config.toml
positions = "rope"
rope_base = 10000.0
rope_fraction = 0.25
qk_norm = false
tie_embeddings = true
init_std_o = 0.00509
weight_decay = 0.12
lr_head = 0.0089
batch_tokens = 65536
train_tokens = 252700000
steps = 3856
Each number is 500 + 40 x the weight over its row's rms, rounded and kept within 0 to 999. Layers, rows and columns count from 0. Numbers have three digits each. The size before them is the row's rms in percent of the matrix's.

# down: layer 2 MLP down (transposed), 768x192, rms 0.104, rows 510-578, columns 96-191
# up: layer 2 MLP up, 768x192, rms 0.112, rows 511-579, columns 96-191
down510 105:409567473536512399512581524517561483494462541586519484425476559539500540560488528478518506523462515540519541545466488504473570489494509486486502480458532452526460507510504557496501501497529459430548541534413488542494511584572480549472480507513480576432393492545415443502557510455508515486
up511 097:490503605465474547532541558519503464515559445486554482555474449522540544518590476427565523468474486526523500478481550476467513502524521493460513466540428506504546553483456528483494508451552502528481540596442411423495524538481557471453529523538448503495507542565560532507491518462456513495
down511 095:504463504447549477547522522494562505510510517457508356523505490496484506585481500499456538480443474469499557556458532523493462456480465551491508531490447565486537512489445476497564529442498391535569521452506474451480545546536498495492478527517492524500570482526459526487568462486536528485
up512 100:526508522478504495523517523466496482462536429469455471511503535479508458534513553448541540524512564613520469538503496438530439413456529463457515479563488573469466499467477481471522448501512558590426607490459505561506496466554568530488523443583526567507454540471550540441515461457474524523
down512 099:488502555546557470504504476506560509484474531461481502521521487481517515477465472493367490535565486507464492509491466472492470483436537441469506460537447554464516617525461457560577501431560430496442479466503571500492468434477480512532537432520444554488439491505469489513505542512506503532
up513 096:506472512464461555502460552586469447491512432488476470464479460499575526556497518441557543487475555547462468548529473523528489544524550506512480558538560536502525492455488472479489516478472518580460563487500450571544452510435546489483489545519478433501463483442504533523523477444471525469
down513 091:498514508480551534445492548505472528494481522467496502590535509512468486488464469470548478540525520535508487565443426462498465466508462553504507475435451491518524422589477466504502463516538436456532620513556485479540584490470522535544512557536454494374494561504462492495531484456503495563
up514 100:567502520555455493507479425511498487473544500465463415466510508523539460496533542517492548559505468475459431522532536485478461406539483420453567467505458520506561551476426449454485528570471542525394508503490512549509502486490463518485500433534540526503482497487502453508447591438474463495
down514 104:522521469516545582544511474479502529432497466509432515484403536465470471510499447565505421515421513559470423511530512504488490502575462511436501586514535497554480507424585536518470447555446449536443518562509471509481506463502492478412453514514460537534512464491468489516488513456462442486
up515 102:528500483520507525412558519544494497541548532472519484451489490487507495472481515494534497563481474466530452592456447443510604482527493468520546532495450567529573481528569409480508505546638473495485467560448578549512470513415462533520577536478448501509477509448490530513500511515562465548
down515 106:519480496559445562555466494494527532557477513505583500488513504524457468482540532532550518466484561577448464514613417447533526565460481521526570521525484478464387529511506469479487550468524500420454492492626464469434418447525491496486490514460505507501477427540525481534502470486489494487
up516 103:518516458483505531499519568472464512510536505528524536454406423526397451483476508502516522461499543478547561506506518456443577510529521431487505443455485464507562535502484455495556493595580499462518446516531531472455518508404537549502489564492468489595346516548494480587498472476493476558
down516 093:480557555477525453512514507570506521482579569456455423440470565472479473561513507546431459453471472449533447518471544472459433500503529457439489546510446481502493497469502472521499488467477525470440565493497472541461558459469453494463548482480508509490541528476564525489584409524495535583
up517 100:425392497528481440441499512512450504508508536434479473541527502476557540549473431502469549537559507422440509425506446441516486505561482471527527455476547488446512581546491456491444527505481495494478492506538437535542505455505550465514527523464518490540506486510500442506488513399471512469
down517 098:506445521476517529488516484481434460533480498472518536433608485487545532452437456532455574497531463513496497581473530506496500441544437497540470485459596498413561462506483469489428498512497529497453503478446549510454463519502566554507523573516513467480571499488574515513469487469422432486
up518 100:476555447501447399541557517533437546446540554540558494516514498525564496558553543536519482446472579487509399396507527496497459518505488508435528510530512502453465542465455511484471482530536527550456509487524516559516486503462514487499479528558534554571434512541507483492486485483463509571
down518 112:495520490558374440405563499522506427483567472563538503554575495516561444455525454508485534497495496437497528458468524467513470476508548495459533540529514491522441546488487502469482483543524527504406441542471495522446510486507514498482521483558535569541483508473452535512487506534416486492
up519 089:501413484493500430538548510551519466481493481494495479483535458433454508453501467557521544477499432516562496375454551478494559481449458493521503427519521529587551497515470500544504542551551500518480470513509515561493547544446565505491519526465499576506476509418498418491474560483542407547
down519 086:510545535487468504455526459465527537508502444541508495460476512554574483510579513570486518517507532494546502476486538524422492509489498546510495509532479537470561482533530519439526512498427543500498480447490493511439455482544491556511439480495515544523503507539507520375466493544519578429
up520 102:491428569481528485510487478500449439525488493540474542523515521563530471463569600532473514511472495469541438549535436525507506507573477462484548533480514481423490479507546451487581554478499464529472601539533508542442537486517561540466480480470488477560456568508535551428471440442541496486
down520 098:529545458480462466556496491540534549534473502515503460453496452564547554552537503540471469498481492523508473478527472536465455465565463491483447488491489434465559516517482409601466524517530483501548536527521560456461531514583473503485436480522468488483527464477509559551499513441466509540
up521 094:547499455407506491426467539496491573452470469513471527412489497566525523462507431490566511493552490508479480515454534436499536482529545503459552499425523510484563452493448504544465424513516519522484464496502592480547538480479500541473490571507549536524431503538430434548491471504523438512
down521 091:513506390530558447481496451424522491559462488500496559537464554525493528551565450518527478476494477470541574475577521452470472520519481418493436536491522478551494577468491511494445506494554487511521529520497540501504511542532488493530520534496548506505429523468458502433498467489455538513
up522 101:529512559469461513520559456489516525467569480458488466532435551449425560549552546435568485532557528466457472512456470553543477500505518451515485458520448521511491486466577512515537479539508413522486524496425521549532471554515604486513567578479445613527544530432478539543469514537494525479
down522 108:427415481515477522453503511500466475574545478444472492424561552480546526520505526510500532517485509574495522508507554456488508486501521471475460553464561489528521501503497557532493596477422456509576491547481454547474529573456427468590485546508486380464406557469461503517501446477524484499
up523 098:498562526415431425566509457531474474446573506495468487455537487527561542569529493489496498545522562466492497505469518462535527465513443482513526474533517465447559567462523478486497505476471456558427505460493465514582414514481439515459491528566490482455546540491527527477461528515523538532
down523 095:547481478491550530541530560531535506484437537508506460398438548537523488446521536491546466538483536502524465459473530585481498548497498487508482439531508432502470460495561560514527471497450510480605522525543514481451512560469499515487433470499526477579512535436472487471524543507538516512
up524 090:527511528567496533489465469482464489447502514516452410485528515582414603517494521438504514508548543557589526455539498486416502496454525510543564493468468511479552463460413472453551569603469460487454515477527536553466521494532479522523520542524477573534488502475529530558553446444500482509
down524 093:559526553530611502500540509499495514503492453505536473511602490486383550541520574525526527511618419552530479490429464528513458508515529492503506565455534492538487507456513517496543483501493458500430457518562447489461519514546494462483493499504521472462506534528465630450517433522535486417
up525 100:450524513512480412490573523537526481514536508540386418532521442483487592546588524495473473514484467468514401474557436484494572509491463455470508478452449506545550554422435484475593522526520456509485495459465451498577476587483539522522558450514441479522541483471465502544534475437401503495
down525 099:500491527397560554498472478519503548482505547503460528434501520532446485485588535528525532502410520554445475499512528501453482566502533546501505491429467563514552509469539483477557534538446537465431540467475495496556438505410462489480522467450529507496571435500545503537459518440553486483
up526 096:409556489490477510514506526528467512471472471505453495465469506541476588453547570529479547505541500541540479455459543508435503534433477529505462518570537575536513450477536555507523498469530493576432552475514545485466467495482492498465556476433467529525477482519560581490488508508514511517
down526 087:479477539535506517500434507495527475468470554469506464554526482485437496534521551457474391505505540520506529486431521493463430507487483522515520501452541526472488417451535499540503523532478544492503417523431558451498455479440545457510514460436480519501564573508475461578512436487510506451
up527 108:517488517553489451471512471598498490511527418524463436490447520537451455399537522499510556527524499470588491519520473432566434500590498486498497473486505447499496460506520493565484509525512445485468478471445516507490533490421482544464530595547465531505529521542471561529519540493506483554
down527 109:460591466515507500475513572537468504473495523463476501519476414525543545545492527480508473518506498518538466508522478479530482480455489516496462491530570518507569581488460512442473527501526520624528476551541519561493454512465488566488487562477538496397485519521502513538573536491445506464
up528 113:486513554537479559506566561560504460443541427470522503507480509545449535489526481470507603542479566524567522424528528446443468507517425480517473430543481509496518557465443476512563556459587453495486494500480532416457530583540543542476501538515441579519493519466508528556502483517496485518
down528 126:537506563477503482588512515554507507434444442402523480512521483501429504541509477419523525555476414498477669522478520533505403491556509466502508501514509595459485501476506476470516492502494462543611517470522494494463560519506488517525544508482523520558511502503482522469516455481550460510
up529 094:517391561574507472467522492507594553504496501474553469522541453475522532472567515425518520481460501509546499434478511518510533501469532543474512533484458522508467482539485486555440504510532539491464501563418483495504470491470584520478566543464477473469483541470536509523488439510474482514
down529 096:427502507548437516511503474542436541546536524477525506436464484502397520463486517562492522425559522438439427487509534499504569445478497579473540533486501528579492506578487518494563520491511510468539533442443484457542476457500507514561506488487493427442462526513501469498514411490468482539
up530 101:471489621562452480520493500537501463442529486491494506472473553492536576532555460422513501499453463384531496481518447463414526513517467472425521510502524568473530463476544516512487512495498512516435490414479498517506509482555469472557541472465479472505518497516521581483527475532452434445
down530 106:493469459574538479406475476423447523528531511580511479468445495497524533544516537464482484530471464400394510527448578510498496492458502504511489506454533485490442547529595465519470491439482547508445467531510530541486463521496506450539556579514469433530490532557469535503494519514575416468
up531 108:535503572502483568500527551535479497482504413437419410478483488537542495450528507512456494556492572499567495453511505497449492429546488498480487489511485522409555563456460507415489474509507472595467557467561472484489406486505519446473468459530536512507548555526593592484511481530481517491
down531 112:479513490430485456510497492492441517481498520525502469422520456520587514443479560500451403550561538455415438480524441519527531510468517513445531546584530477503481497481463505566476518449455504567533485521469448567482471454513520451473478417534465530443521561509546487532494463527542521590
up532 099:500566498454558487457577509462509536506489496446501492401500501472483528458499498499502509509481493597469460475484474485521472514550514547530501506583481523486457485438505423510463432509568482489491469501494494456501479522469551465562617504574486499551445423501472502530479430489451457542
down532 092:513492551503470485518506479507503407579533522458452530558490469529433482501593450505504471534472470559529504484549518509391502469544427489502511509522537475433515510593459534493517445516497493482452561529501515497575480539488490445536515467479482556503513504462473524494563509485533503441
up533 108:532476529424388513535484544493524463460531559471481548467465502486576527499452480432518507436488519492554473504437538439548531524470517529471550433489527541458515485433513497492512571444494476478418481463412479532502519508483576514521548547423480553535500525530453505588522469510484411492
down533 103:509417506539501584464528563520501523533504541569476523449493553499498486431468487478505502465500473523527539450436432468528471495475516494525485494511513512551532402513491444499503513545474418485484441437494475478483517440560476468567501595522471425507480542524438486478484478547524506469
up534 099:475448518471488516525466574530549440546512535566531494511417469584517445506417468442495555481459491477525490488520495514447549547564524533436497429434500508434515507486474458435502520471581554504465491472482554527459482525491530545459500491450453503576514582512509506502471483485576474512
down534 092:433547489529522493460508533458463522490464470480536496487508482438483479514433487533550479542434540487512563454544485474550492493470510523490477560460471540592474502534426511501545534501481526423581474511465573464490483451540499535480586481487525524430524522497477487506501464482455511473
up535 098:456449605521469466519593472487511539493553459510461442500512433557467506528474468504438488525525548486461489545540459477505429513573518437417525481476490529466478460510451414485430584539525568550489537432483432595506503522483483512547515533524407487543487490455535520542476451509555464501
down535 099:476406543568475452513464496465547489513499485508499514489523526492533477407520470522451480459500505517511510468578565453439477479581552516470512482549519500496488446527538533523539512541475492546456523531482591485520493473423563441443505493456442499385512447527483505542401512476534505506
up536 093:532540546431547529488597503475482552493517517451465512565430543502469476479483561459587538500509503410505488545455457526450518449466510476500538473502460547500502473513519487538560463454505458482515482516545550519478531495480599537521478509508529571530519495484429559530530416497441470462
down536 088:562512474554497509437485505547477493465448464453501437490531506468535433468433485365430475512588451545500514557459435572523435524478504454502497474449536503491469506492517515519483531494492470533606517483520534514601493482514486547535498523493475478489480582456606472514494498534528555396
up537 099:460463525508463498504492543573570462488524461522493489602549448513599604500461524415463565544509503477472507494550396563510467575518521538481494510509473491457549520452416489508482534531535508599486541487512483537495452552455524526494490499509420500533464518500498503605492483506525518460
down537 096:482450571497498515555474471478496491499512505527487465556577479501444555504506507501563474488466462529493501463471442540500432474572488411488481516492484597521536415528474524519485570433471497563502500510489488545431574486524509458456521431488538521515507532502520519513487469518500508488
up538 100:464426529493417494504520582589487528522553438456481458525492431587496541518565452510429508525464480471548496540535464492488519515548423512488478488507494518468567498544541512455494523501597516559480583470458536511556528480451508480456508495531429540515526614544586459490467507532482526507
down538 084:529537501494519524456428445476453527545526535430562496447465517519502517512501517490503537493475507499458477548421568408616477530478517525486493570475469553496507556525497478475543477439418449455493417502520484518454553470485548438441479503528439479474469475515448540510441510457489509489
up539 102:557528543467497587522503443487525491493467464491523487538480547507477417435490520495480515466510557544538464524532455495466528498454505442497560440569474541463443470487452465466545474468579435509455577510502499512496492559469552615543580544533503493499476477429555521526536459402432475493
down539 099:479568507531492508464480484515485503461379522500542481537444508509522458454445477455448455416544493454540471478482525569567523563507552484481580532515529500482467426511542470486545497468531427547593494514497541511520461569490435553535560437475474526486505502440460478437488484525500519478
up540 093:586539506446491505492491519468541521482486398557540472446530464562455491517461530510469532526506531510493448507497486540549491460543435494507464452503514483583534488480435504432584554531482479538411483475510455529540470472479519579468496471579494534575414549469491534491507544460491492476
down540 090:512495466453577461523495475481478553538476479440544407523449491472504491455512483536450545473455532488516475501460458573564422532543422522468521536471486489509536495524487525457461488532492539492432526576509476430480525512500499549417426506553522574510544459479498457569452527525487457489
up541 098:447498560471550458541500540491553455566448499558490494478429527475508523506546500453496515496521448483530508488520471519537489521572546479487563484539449600482493505498512484522512491521501497564430516527525527510481519476491556509384546494468462484574519514459577553503481480426527522529
down541 090:462512483514498482481486502476515473529399527546554554484473528526613508467543431491432500450466482495517629490569531539526491512539498504558497474510491532490495477530520516418563545513464536562485557503482587428493499495545501470490522472490541473510627530463528437484445491496501538535
up542 098:522558525534503438568539494557492466528575479556479479468547470531520490484513518483467411529436514491497512521451568427463525469424499505470525470523471535482539431437532497498440512460543489522463540483518477470621509564444483435553579558514500532534516477470547497544525538525413530526
down542 099:503518443485535524552525489548538535499475541523489514532487500511455468494500540463507488507500514488457542516438513488462487427468497521610511467552524542481497502593532438466499425470446509544528451440467489479421456614474528415625554483482531457540478563471524480534431532491518458507
up543 100:539558527435567463518621504460367534571515481430476431434485466505504517486547477528525472552468523489470447494466557534447535447505505449514473494559473468470515482416501507538532577464485445546504539521547546485543452499494579462395519591497506510515518508514467484464455465495493485567
down543 107:513587450470543562498508449543494512515585464473481505455489508424450546536482502499484491545532529438506395486489508558485457559500562512472479502545467469500558506451493549479454439468540538525421477472584483439544503500548514477511487479453554513504510534479532463485532562453438472477
up544 096:518482518530454381478651535516465500527526457491487476521513536549503525480534507545522512560486495479505439506391481472543509456487390509439466521434413543385549526498514520478497517484555519535488522425519517486527493449472494507401527522529506549499486479506491550490524478529448493486
down544 095:499502528477500528565510507469587522543519542493473517464467521477474492534452452500531523473537507468478472514496477418494448522487587486487457477529516458502447542505436418530514553451482447504580455547458498433545491539543580468446443516502483507448525475524462437501649510534524505508
up545 099:481403520489469446530425415496531529519527496574494499432520534463447491455483484531539521526448522523497451503487464524488568557496473474501565508464454533420489472504511515465394564462501561504485491509580474519533437466499569519454466545512426512531505516502460463564515549537493482510
down545 101:505431554496511458524404500445534470429500465451468548507465525460472528480523469514519483522531449554479524473523461492522464518464549547525538443573519490471562527487501512529483500479564542503441474459548432489489454523461502569552538510541516470432561552539460491490552521483587574524
up546 099:510466496438497558449503493516519503521507415478445516507558475484455530475488531487458484486563575522517501525447442473508502521479521456492486490465497570550485507477414540515504507571473546525467507473460515540527502544490510565492562538533463533527452477494534502552517522445523454501
down546 097:548446507470480545526373540549525541442487461491544530509503451483493550437546466457443511499474458587517515512516517478490561479472511603527567498507504450461527425587482508498605580525488521541438524445471514407459545525502601482571502464471482568510501468496593545553466548457525475521
up547 102:416533588524498452530571515519533448546531446522474494523438495547504542495571515507475490445548556519552480475455494499538507509574580508495449528619495516532422534444510521520591479485539454558497510539504477500513532527420503511493533487456382533501419501470539515494498521489454497432
down547 098:588425559479521556468537559531485529466433557506469507478462553501546498398497441467533565487529490501494472511538498461492499375514445548475492536469432518440543450466480478449484493497534513452588538453458506465531483469532446528558488473528528492460512485500512552446456513443548510490
up548 097:431542550488449489523455498565526559505514433481467500400406552527446525500501520484512523487516540553518497456439543447489562487505531487524463480572513498511487507470503448552551562556594440457519477517503426517495533506492585537538494592482478421458466572546484477582621481510487484530
down548 097:525484460467616489514494402458515441521562569488458518524546499521558538515453507514495475496541501473576456500427451543493440531556481478486497471461528472476551494439526512569527550462567505474587483506500470543456564540510468518521459500439530495430546454475482506482488524518497476491
up549 099:461520466472509448483461557494506555510498506516553517496547466522495469507489528453439549617496559551506450476499472550523460460400537508439500466561485547476516568445449484501550512476549466582419501526571490453491450449486532539509506509551513513549447525516471475479600448509485438553
down549 097:511552484523557545503527534543511470560476522468540459444477561485494450474592468465528519535526535511514479472503555526476566502520452511423577510512464450457488491510492476484504572462465496472508470507493498399517463483541533488586536503453530497401516431523549523508427549498486497511
up550 104:471488543542522516428487496576496497536528467483476495530495494601512463474472557543540533495502539564519435526396506404531506552565528530514483561556504549533461427503488421504453489466554419547494541502416483474558473510410544565449488495458456537484530467454496495491523493537476486465
down550 105:509491463493464489517521542514469589470538432504509530518507536505507529453507424496487409428430479544482481551554514523544592494530464606536543563485532506534581382551499484458501519478481518393491482465578439468539537483479527508434466523508552459529511556535507464475528544393494499485
up551 101:460460550509511535471583554464461523583516439430437470433467507504482522494543507475442520458537561504499508500524476456487481516508496498525428470516559486479537490532446442565532520475486494505514459550570555441514456512543500447569485513535506549535476474494499525515479535396512472489
down551 096:524484515499475479572487445543508502469356527502459478505500481534480470553504539459497522486505480525444455489508479520466516461528529457516494493498506488483449456466446482571512517530550411487706473457485531468543462562467492516543546500478532443482482544440512492538483468568483517433
up552 098:491537510497478467476504515496404486484523466509554518473416486508518491473512502497487525469473574536480457511493496523441591431430449553479560451464480498471453537458473509512565604474487467515490483517561535550524489501501523537481489602551543571469457492530430517491573473447571512536
down552 095:502548439505595430462551484507567488455478507439537518469482491469453523452583494515518519464460557507468555502477472494485502429506505502499626519468475473561509550528528568515509512494487508514462456502473620487522557527520491567518435573443476523529453467525559445521507554430486496531
up553 084:539506513511483460461541466620515511529564405511505493482522499487523548564452545517489531472463544439491530573519470450474485426515524416448539490454400523540481503493499516569456472490547513517532492505520509515513476450442550495396437584479478514496436549521602517518485507548494519508
down553 084:470530516501515536545434536499539616536510489502449594521492467533547446489557462507470490508529509500524475490494541533549551529518480568485541500543497536451552500537513543472525482496398509474464517470461533506511520533525431494525495455474524582452553463515528502463546459456547488487
up554 116:468412501567555425468510504576483492560557477525519495444476428495533470411511488429386484568505518440500459547541479484504532540508503516511489492416446533470508534467528507554553492490557437493474544504502464470493507481445492504460571521497493455498497553478505552548520484472564522589
down554 120:511595522532500553519541513510456483529462489496469431503504568528507482461544534492494422534420532430513460484545512517482547540486517432453542498424564484556465437498533472511505528481472510516554592410497452504510497451461503566524524539455583423493564567424467485412471441454512502538
up555 104:435429498484492457502532537472507469543515516432513400492484481466466496470496515461520496497491500549467399532521483379547532566433518517458519484518518461510508495533482400591503485477582542503489477554495434495488495456456519470469600580461469478497513501484537487511504490435514499565
down555 103:525487529444523457450501477432475477544521508468526485557583512537474497568544555469494475484457519502534504486436470481543476437512523528448503612416547476535537539506472448562469442435540512498440446528491436464505538501496496423475546454484564485491482547509511500587480496449533475519
up556 103:516530521539546557439563499484453504497485466520516505496519530476542490512568531478525482489462471547522507448487468414491504462581521445505489534468502545439520563475503476425457492528517456502474513514537447503533526451460480506439499512491529465507469558507534581464518530473597528452
down556 107:433521564451502458582522472474534459607443485469534442521440522552509502579496493471471535471466507534522486470479418637493480500582495465565463500539461502483497492368536467441540468524480501492573527555446470499446607544488480529533456476480552520592509521433442498494525451530506496467
up557 098:533438540527437453475480467517502538477537445382466492467500473572592527532528567471506491469471553549537423492531500482475500509471495479528491534560388576448499534456471497424564471431509561576500477495515474480487514540477547430516507534544505433484490465562566545632560463406503527547
down557 101:551541482434432526547487530550464524551539443520478508538528516563503428560533561508504542479506517564533513475555438483524522429424412534503585494451534549479589482513457534435519493543476492516428544528492533476493510529447498536492517522547513480544525514512508484525535471447468535465
up558 093:527467576522491506481459542569487395501600517492513484492490482517478498492536468431511505455494570477495484492500499435516600550516516486472537562488530505482543503525506483480478545488516446511472545422551404543487502507513512467513532553520529518505496540471482529582506555519482522443
down558 089:552514490562475455471477558452547495472570499536554400579544453486516426536451462568465517479547482474554550491490487486448486473438533619512557492501454493520463516548466538458481507563493558537495479541465573530451529454530543451500497414558575519601538476555452485489573447558460443499
up559 108:518490479421455482500504466499496503495533490491488498530545537457594488510559592507554464527557518503483412486455542464454499490418491534480514480512498543523452499529491522576438481500506482573468549500532544545502472432490584497507546524450481562535480481502510453452496567545484422474
down559 107:528464521457505394529556485475526533426542466469521412592518531479496419572502495562585514485489483465516506493546470561468548437426513489538492518536531586507475493469509429481522521501527491474489473541540555553448582463424542461485521490428544450552543445475469432453493473516518558529
up560 103:469549533531489471445512552543428431423556504463533443497472514516510486526540532531499484508513481505561489485485510505469496420452511556458458486469536541547534517468484466533543445534502508502443544492493558566538454476511546526490544525444500591523454531470423574466535462493508453554
down560 117:506535496488462509455586500472438491488544503446476505502542453540567456526555463458521514527554486535530469509493486475455456513464471440483503506498536517479587534423471465494509488518514533476422497527464461532473572499417543506457533567534508503471457518516505491487532458474552560524
up561 105:496527544433544468535574466465460490492572492552486402451482550583513512476468451466476489586516475434536498490547492531555503453564513447486508462554504519519485530453502499533461531537525425541482464516466464486511530508522501449470565502500469590638504486493506540510424538486478504574
down561 107:513519542485528636450503534508536439503484408440482491493487522514475469509499480505538483550562510548549531475472495453524524472516517521460528572585511476510534505520487526500473556464475531472566564442496514516530508473528489513454425538381527493501507529530567430367490471464441509431
up562 099:457485572462477481567479524523527424507499481513495504508505520526480524434508482520463538465493554562481471457462528525437514497470501580392515440523453497422486507492544484491426435445549553553473479517515519520546435548461549443390498453485527520526468478439462514480523494498547464494
down562 103:530576525497600494549495490514480441489425538475480452545558517456486542457494483499565524577507486544506476477548499521507500511438533500463557460511490481503442499448576432506494454365491540482442515510411515461454495509523511536517544399482515521466430500509467593467506464466503532498
up563 101:553530547525521435514487531532484488439523516561528493453385557506436527465539471532522535465516490526533448508529541420433502482512454575448539484557502539589483447489506512459532512535507465493436553510514541476526496481485477508524514507447459475467530508528532524477517463510524456477
down563 101:427503465470545457467479397507477484596407630491518446523449567492485566464492515524498521427533412526512495547531524512516416505505518494508475480510461509528526508475507453572516504505511518499458509451538484450465587486501557487544532488471479455552501513441522505467530457516493475456
up564 100:559492513415526528534501529525472503527509463469424478545492477516505481556494517354526486446509456454542425529568423465524518534501486426552530486484517513480499516432433480448594483465508508530507517542506486520456529483470447532521481496529521502508487466506489587535450506440524533457
down564 102:520494494499432527467466521480487493544455511517519546459460531430514454518466531455448501407483474501485400472539483478564496509502534503571521497555508487466455499499526441450502492478510439494593533461499532530476490449548521511534540499442511548524489522535480516494532512584480508442
up565 106:570490528486493487538531471579442523455490473501519500480498516540572432477557489531448552445533537515549462429503559522418490441478490517533533469462497505472470508482471469505497474462539419615403602364529511528491546464497459488471476532461487540515492440476497504467490542488536474516
down565 098:522574517509511501524447543525465553549476562433460497487489467488492527550518507488436526445463552519526516559462490512538482518524513545528538540449559503513471509447523528421500496465503421456558490448512415533542558542501572479484476572468541509474620417488525448399466480511493451483
up566 101:533496515527500464505503482527473502504487453515482464451482412446572523473530475510474518497520525528463423440476512453542575505460508470526496527589528508548481519514555475536477494541549493530463528507544568455482556486489511434473495547557450503467438513422482557542525485538426453465
down566 096:528563467545491563466524433445487534476454534539538502448452529508496460497453435526491488483571466474506449502487511503561577522400481453540479521524602481530427512512523542491543523456524523485502438427537478481460479517550419483521431497516518531505498504488535508453496441537459563476
up567 104:476497460454489514469516465582407442551497449495526456515515437520552469471505526508468520529537489575504477444536545428499502520457434486512578496538425465455532556469487516525463556563484557616430578472515451502514464457491461502497434545523437477500498520508548480500555502489564501471
down567 109:488446487469505453455517493460450463480509568491500511505458430516506472471452492407520523569473529426427504539524516410520582497542481488439498580402419471491488533404445492511551549439463479514519538473468446511567539476527538453501567501500477523454522499477545478528512494502537500534
up568 098:588480521479445468483542500546511477416519515510572530541516463478557510498555549525525544516425520510552466474509496441529464511462460455458554565447487585476437506519574481505494519503497499577476522480518488552568512504536503517466456505502498500496519456537433517518461493468507502520
down568 096:526505513476454484548514481433474495512548422469579488548499487498495499533484464459500499538577464549545548434541588451535524416554418411534453503509493478493536468495496531519480474493483575492436551521535458512531636527492515534522465525510502574543445492470553555524424511473508515541
up569 105:560525507443518477488556593531461468448517453561529444456479526540483470525566485526495517498473574418551507515548538556463540502475519506480488412569467520497548539480594495489471504578537454505445511516535504487508448535495485503401489525457464512518493543439485448454490443483514509553
down569 112:448474510515465504571453432544453421483513484509495517527458515440492522538533485479511512487509517520494473491412540555503429483621443530494475419532487455514518481536535460538447509514560474516498442460573517538518468563489525559458552546485388543558447537504455458568515473502534449511
up570 098:500521554483552566508535514489486505487515394520462464484501421486490537496482546466500569515534550519554442431505489498573451526422506475517447498519569482531480559474473442492429548537527451572491529563521426467505494491511445508532502442567541501458509549528482518532526450477475477532
down570 099:543621511534615501505515532477460544519491493590527475502559481495488466556543493513474502564496503482442444441441589489500541525465534500519507542530551468524516571509544532410474515533504446546469519506467583482460468451558542499553491490481553482449486485448538508518429526493420480562
up571 098:595489572498467515535478591477487439452518513508498525519529555552522502448488461497544538511466516448515464514538460487557514470476493541479531493479487499473532551460548456420513527535543504537420486462511520525461525569527591496511520501488449525556517530470497543502471453492421412515
down571 102:475519488567515528444564508439534486530573550517513467507491562523529561541570537459538461483527481516520511529454441489451480501530498497496578574468498493393480457443480460446497491482479490535440530550539505575528463489516491528490503531425478458473538522455489473549437489511525562485
up572 107:489391539436457461518562547506471558486561485484484386513508469527586565478524466522513622499507465471469447481531405503524559517542442448467516507471430541417457561483496509507456535544496532460509528490523468524504529503437525506516486521508480502525538526568475478465482470459476468491
down572 107:457427497490506552534507514519523491510424490430447473540490490474465547432497488524550530504593519540451477450510499519495526467486482518453527509539518479612485529484519438525477558503500488405511446510507495495526541451470538521550569472476507484466522514541528525485561531532456516485
up573 094:463449530513493530565563535494557503480490450518432472535507438399484520467497475467495483538428498448513464450437469519582503519497514499510535559487493470479511517436504465465451525516570552539483432500499540547510464462441457484508496487477467557491435494558573495526492465506482474491
down573 088:467518434485500509430509488457472576509463468487447452548490515451512496481509544473560515522578479516483538568516453540450480511511464446510554428460484513513476474491596529528527517461540530461652546480530505572490561474457404528441520482497495531594491535455513526572538479514547527483
up574 108:424530569460459496487512469481495462492556446452472497454506506516464563502510505434549499503537473561503477540480442400483485549537516482473505533518498518550453479487522491571462511540579483548461534550474492461560478426445436516377543490495447469456520514533519528556446520499532518498
down574 116:515514581471443544545533445471608473469568476591474477453471515563532456490513384523482495467537479510492480536515555470461508541482481495542442444547461569551485459563510543395486456556480390466409471500447500503577571558516432459464481474543484492490500495489569477477499509428547492495
up575 093:432502590387405496508546551549475554472559488450423504470472548514519566512462506456492528420437512526499485445501476491498455484560480490428485485528523507446561556427504524439531446508560539465526505491561433469599521516485521493481491522486509462522536518477502421490494451447465464451
down575 097:534469454565551539492463474480568449503509528462470540488566444483541431518525437475439515414450474482485520506527526450470519526487509524529443546512498522551464528503520526495400492552509507561585473483510470515432475493494506490511516467570535545513493434555524503495559499531479600430
up576 099:593535496475549520426590474488407518515494579490486448523470502523425496541508530516473541482558531544508475469427491479508517477545511375482526465479469526496460501465436449506527447490501468495482548485455470529536475513431507479518554526486493431544497485464483485573539444419546485492
down576 101:506538446474521486479496503475473511559526480487523463508440508574476451548455551503459508491502516489500372555477526609466451495476472446534462509432507480407478526457512576526479479532432459551530521456498487542558429651433494503524529547530449455520498506476503517533460539494561524512
up577 100:491515491477517442432485539467488452544513527575551452562529513570526523492535500540446561480510521462547481477383437475532519538575453533501506504454413532477552527495535478514461551482502463494442487510445508495521578451512531591444501573483506501516500612453461518565534510500551486473
down577 094:487543501521484462432511506495449494454532516488563554518494543510542480557512486479509546553524524549470572523472508516452495423487524593500506475480530547404471517448439480550522453513485468497514563502556439524570513442494492530492558495474542448442472484557469511535515438479527497454
up578 098:504475631462532508494490552465433478492456533509512492512472478470587465516527474424461482484435558457495412471546402466512548521522516531468552592475572485441528537420534432547483532437510472514468480514488460536499486461517499549494591480515443468500520505435473532508450457565535506517
down578 094:419469455500535536501541498578520466455421543470512581461493561492523518613457545461485517552500499522535520490514542496512503506551509484564517508377443494457489511500529568458539507530499532500613463481491497487548480584506478512587444516475454487507483428528531499512532442550455517517
up579 102:539487538490498521516462524530488497528580469499489491488499484541478516502518507461514480484552509415518509538515501548395491495479492467487500376453510515465518441470506571506514578450514486548440520475478558502478538428564566523479546481561453560579499557490439584523503555515565521545